{"head_dim": 64, "norm_eps": 1e-06, "tie_word_embeddings": false, "parallel_block": false, "optimizer": "soap_variant", "beta2": 0.99, "dataset": "wikipedia_en"}
Each number is 128 + 32 x the weight over its row's rms, rounded and kept within 0 to 255. Layers, rows and columns count from 0. Numbers have three digits each. The size before them is the row's rms in percent of the matrix's.

# gate: layer 10 MLP gate, 640x320, rms 0.0785, rows 124-143, columns 0-39
# up: layer 10 MLP up, 640x320, rms 0.0806, rows 124-143, columns 0-39
# down: layer 10 MLP down (transposed), 640x320, rms 0.0741, rows 124-143, columns 0-39
gate124 097:071093128102179138141117125137129130115080087137114077112052113177123092134119156075124144166153116123153106147063189187
up124 096:077181087149148143059124077113104187082127122083125097143079137149118136135120115158111128119168176074160129118141211171
down124 100:130137153159136119156089141180120125177175163071132130139125070157128180099106095166169104071114137126103159105115152165
gate125 099:151153145128159134091074115097159143114077092139128154157166102143104115149130143179107148130098095119163163166098204099
up125 097:152175078080100131107095132117152131151116136141201068139126109108069122146131168085119144121052082145156148167171093157
down125 094:133117154124123137161129163146087143146176123048136133181092140136074101137129142109099165098156166190137125186177137084
gate126 099:106168067121157110119127129157118139190135068146118144119127163157241142096069159117116143134133064129147184096086116163
up126 100:124130110067138081119177084121121120085122102126096093117128134165092106098136164120162116162108082139085098169090141158
down126 091:113102145148125126204125073217138141127129063131149082143084165094151215076167182116166131170109104119163181127121085148
gate127 099:185088093158120160175102071196154115160149123169120146149105128112157082138123151115119126126139107141088146154116094162
up127 104:120135154095153117110175079159124128081130133150075137168142160146103139119110105124077140147048132153102087092178099136
down127 103:153173082073151081126149154207120106126104145142147143094135083075135079065141087162135124094158134128155147107114157177
gate128 101:075079153144158145130073175128092099082081128158164163122135082154117127165180123119149172151112173138149156118084106108
up128 096:135141162105130116077127138090122182163122170160082050145152133143127104101056108181132103109067092095141132074150139125
down128 097:087145109131144102212162159116083060130100170098131129103073203126114101079083182080112178129120115132118133146141155083
gate129 102:189074160119106145139110136116133078168044155162104125109114177126067088079116156089170150152183134078147139119097171151
up129 100:090151120148151108113112136110162088176103119115074053163105109146115087139144163161096109147179088083119088110148142105
down129 103:086131078096149078125076123091106106141188138104157161175140107091074117185109074094162095143102088118158129124165077056
gate130 106:154108136109107152133172138106159150109107074104097136113136137125095085140135109141156101135121105139133097106142167074
up130 102:100142156075120133170121117085080107118139126137121094176121156136141130110054143197060127164159114170100178100101120066
down130 101:115166059118163093118116071101092168120105129097153102139149125107164199141135138107077128118114115147167156119172116187
gate131 099:151153141122143086094126159128125157128110176073157120178193111114125143165101125122164144079134097131086173097138085071
up131 096:162189149121094174131128150138173126083113080128160122139121096144095141118177140056086153112117127156131140103150134157
down131 099:131159165129108102078119174085123094141141177096146144149136163139119103131141131127124145131140168081157140194150093146
gate132 102:070118124102079131070184104095079086108078106133171087119175137135106182121202147132147130102141134143120157109107096122
up132 104:092135101092161117177147101180127125141153111144165168136129133146143131089094138059146149131155095133083114174129131174
down132 102:171118180188088141139096120107152142113091136151089108094153092163122131147130135151120147188147189074148116131127095129
gate133 098:163114159115111135162142068095109128197103131131096092142108154165142137106194191109060078143087145161110191124141127156
up133 100:086202144130143105124141155162087124110186104130074120153138114086090090116145135124105181136074090098192124074084134093
down133 101:128162141110155116106178135116086143134083107123190168126124127175139208112173123058116135115107087150195178148174113125
gate134 092:103175157094137132198149117113138121145173110146134145136129112122113079072138088122134098146115144086140156097121132107
up134 096:137091138125040183146093110124163110150185075155147112148175126151139104106111166155127202141142135141110145160192164100
down134 099:167140115148184047131158161089149125114191115150122151097127139143113150123135116139115136157184114137136130110118125120
gate135 104:105124098159050116101113103178094124133132193167101169071127073187101147140090161135116140116074093151139091124119094121
up135 102:096178138135109154158105159172140082111088147150144101090150162152084104107108155122117132143100193195116113105205149153
down135 102:092140162105196134092121120137114127151144065106111140112142140179104085103100152155177103151148095150147156096088092094
gate136 101:128072109105131101149049098133114137108133129059130123128103127145152119060131157132126057151166163166076115128086040147
up136 103:145138065151106104121123136158162100124086097222119107094126111168138109181157160156129082124168081083097091156131129071
down136 098:134085117111170105206143080161139070090138095146139119112109160075082166197122128182064110172113098091129051114152136167
gate137 101:125095085093112144147107131075155102133121199131164140183130169148148124171132138098114100175147162134128117114097107116
up137 099:042102104088105121170141106144122156168176106123122127163083164177130180157125169134131049108195156073150044121130166122
down137 096:114145171105146165135189114070115123131132150169112128107200097155114157199047122124133112133127149096088095093164156229
gate138 097:152169195091122110186099109150117119135015089134102149173139166139082114089164147098120106102077122143134109198158174163
up138 099:073111104131082149106134115099156118123179143116101080123077169109090127120157115186107121099135159131159125201086159127
down138 098:105117100130112135099155165084129220113160187116097094135123113080114132160135122138149203081122125078136138140140168091
gate139 097:140066085127118073170083166096135140108125130072143114103062108112134158099120165149120126093099102156132136097209197091
up139 099:164109047144125146140126150084141127135177107108073149071034169104134083136107120161138125152090178140163162134063110088
down139 100:116180133150136199105174031136122131141120148174112106081116126139140162150127101165109181128010097098089154146136118136
gate140 098:147111142138118127162104119146127169110117099133150141150122135134125097029166133113169139147139154071117087148141137109
up140 096:083105169184199150115117153106127125107122143123165171084089149139197120123145112182131156164119185103134143158183158187
down140 099:138154100115165169125114154148125139141151139097085161139139135112194120129173109127122095115120144121133071094096145097
gate141 099:183058119096071139158115082101113124119126182071140142087142172207185117067108128145149171146147135172030063106100111176
up141 098:150079044105108151104160111059075078045165194112086160090160115096215138115071135093148140150149127158122127125173133146
down141 095:132169106148153156156174201131139140072139135091145176153099103144135159160156106154093145114087125152119106116109163154
gate142 100:125095093134162104124151152145081137158102151091152085224129158131135109095102130144138075162178126143094129145173052185
up142 096:133112106101131128126154155129125111109169098160148131078146112073175112125122100073129144174118104184127069066105075193
down142 098:116145126147148108087162087146152146084188135094137090110090114116154136148106094082143157130166152075117172103157119141
gate143 103:171108178152122151148164116121060115125087117112130125167149108075133159055157158109109095104184194173138117106097088143
up143 102:172094144125097160092148193115120101140116142107155125142151096116102160096179134165115107131141166179136150141104088113
down143 104:132155160121133110134096151127134090164118109112165104165115147107154152101032079113121103139136167121105127097090144138